Each number is 128 + 32 x the weight over its row's rms, rounded and kept within 0 to 255. Layers, rows and columns count from 0. Numbers have three digits each. The size before them is the row's rms in percent of the matrix's.

# layer 8 MLP down, 576x2304, rms 0.0172, rows 563-575, columns 336-383
105:143112168153143076122136136147127108161147107132090109168162146141096189084093071100161142173109158197087121113124080118103150126148103128131086
101:123124142125109078194160130115186123093136102140114118198175085116108172117102130130088151118084129125146119149179109118136170095116138161126075
097:178134100144114069135183107170138087122071101113155120197131178116123101101138111146096119121125112008182114099103117157077111115143057157115116
104:117103147138115146071149108173192145165103148154091130125190153162114145092112129132114085090135094137108126165125091206139125144126130124099098
097:127122121134137131106135131167156161203186085134140108138093143120201131211108111144095134128175185151080154158105110153117170121126158108174129
102:073143076084096105121138133161141063155139159154141103080105144137124116131141073086197096162153145191106087119176099132142123122095133139129110
099:123109163161094161123130131112122106120122092200170084083178086167220129107129126173080087141109076194085182139122178107040104119149179102114099
099:098134091137156120139144124050142157105122139145068134146116135168119113120148129158107100123129131123133119127144095124062195117093161045109075
094:159132130118140153091150136153097173127085146174149115141114136124195147142100176127227135116108112173101113091109166184120070094126163131136131
170:158092106163119108104120088104127093082096068081174140115133186092070193079094103133117124116091124149095179139134087195115097158124106111091151
094:120187150124158139136209110084091037131125043124154165119072132203184130039136128209169160186161121123137172164160135111144165084094096168123080
081:158120156172176136149113164141129133129120171157152147134139135130152136147141149103165112138140154119165134137161189108112141106144143094105191
106:094102136092115124137125137125173113167200053135140102126149133128112087137074087155123095156140135158167080093107119105186144113088149133152113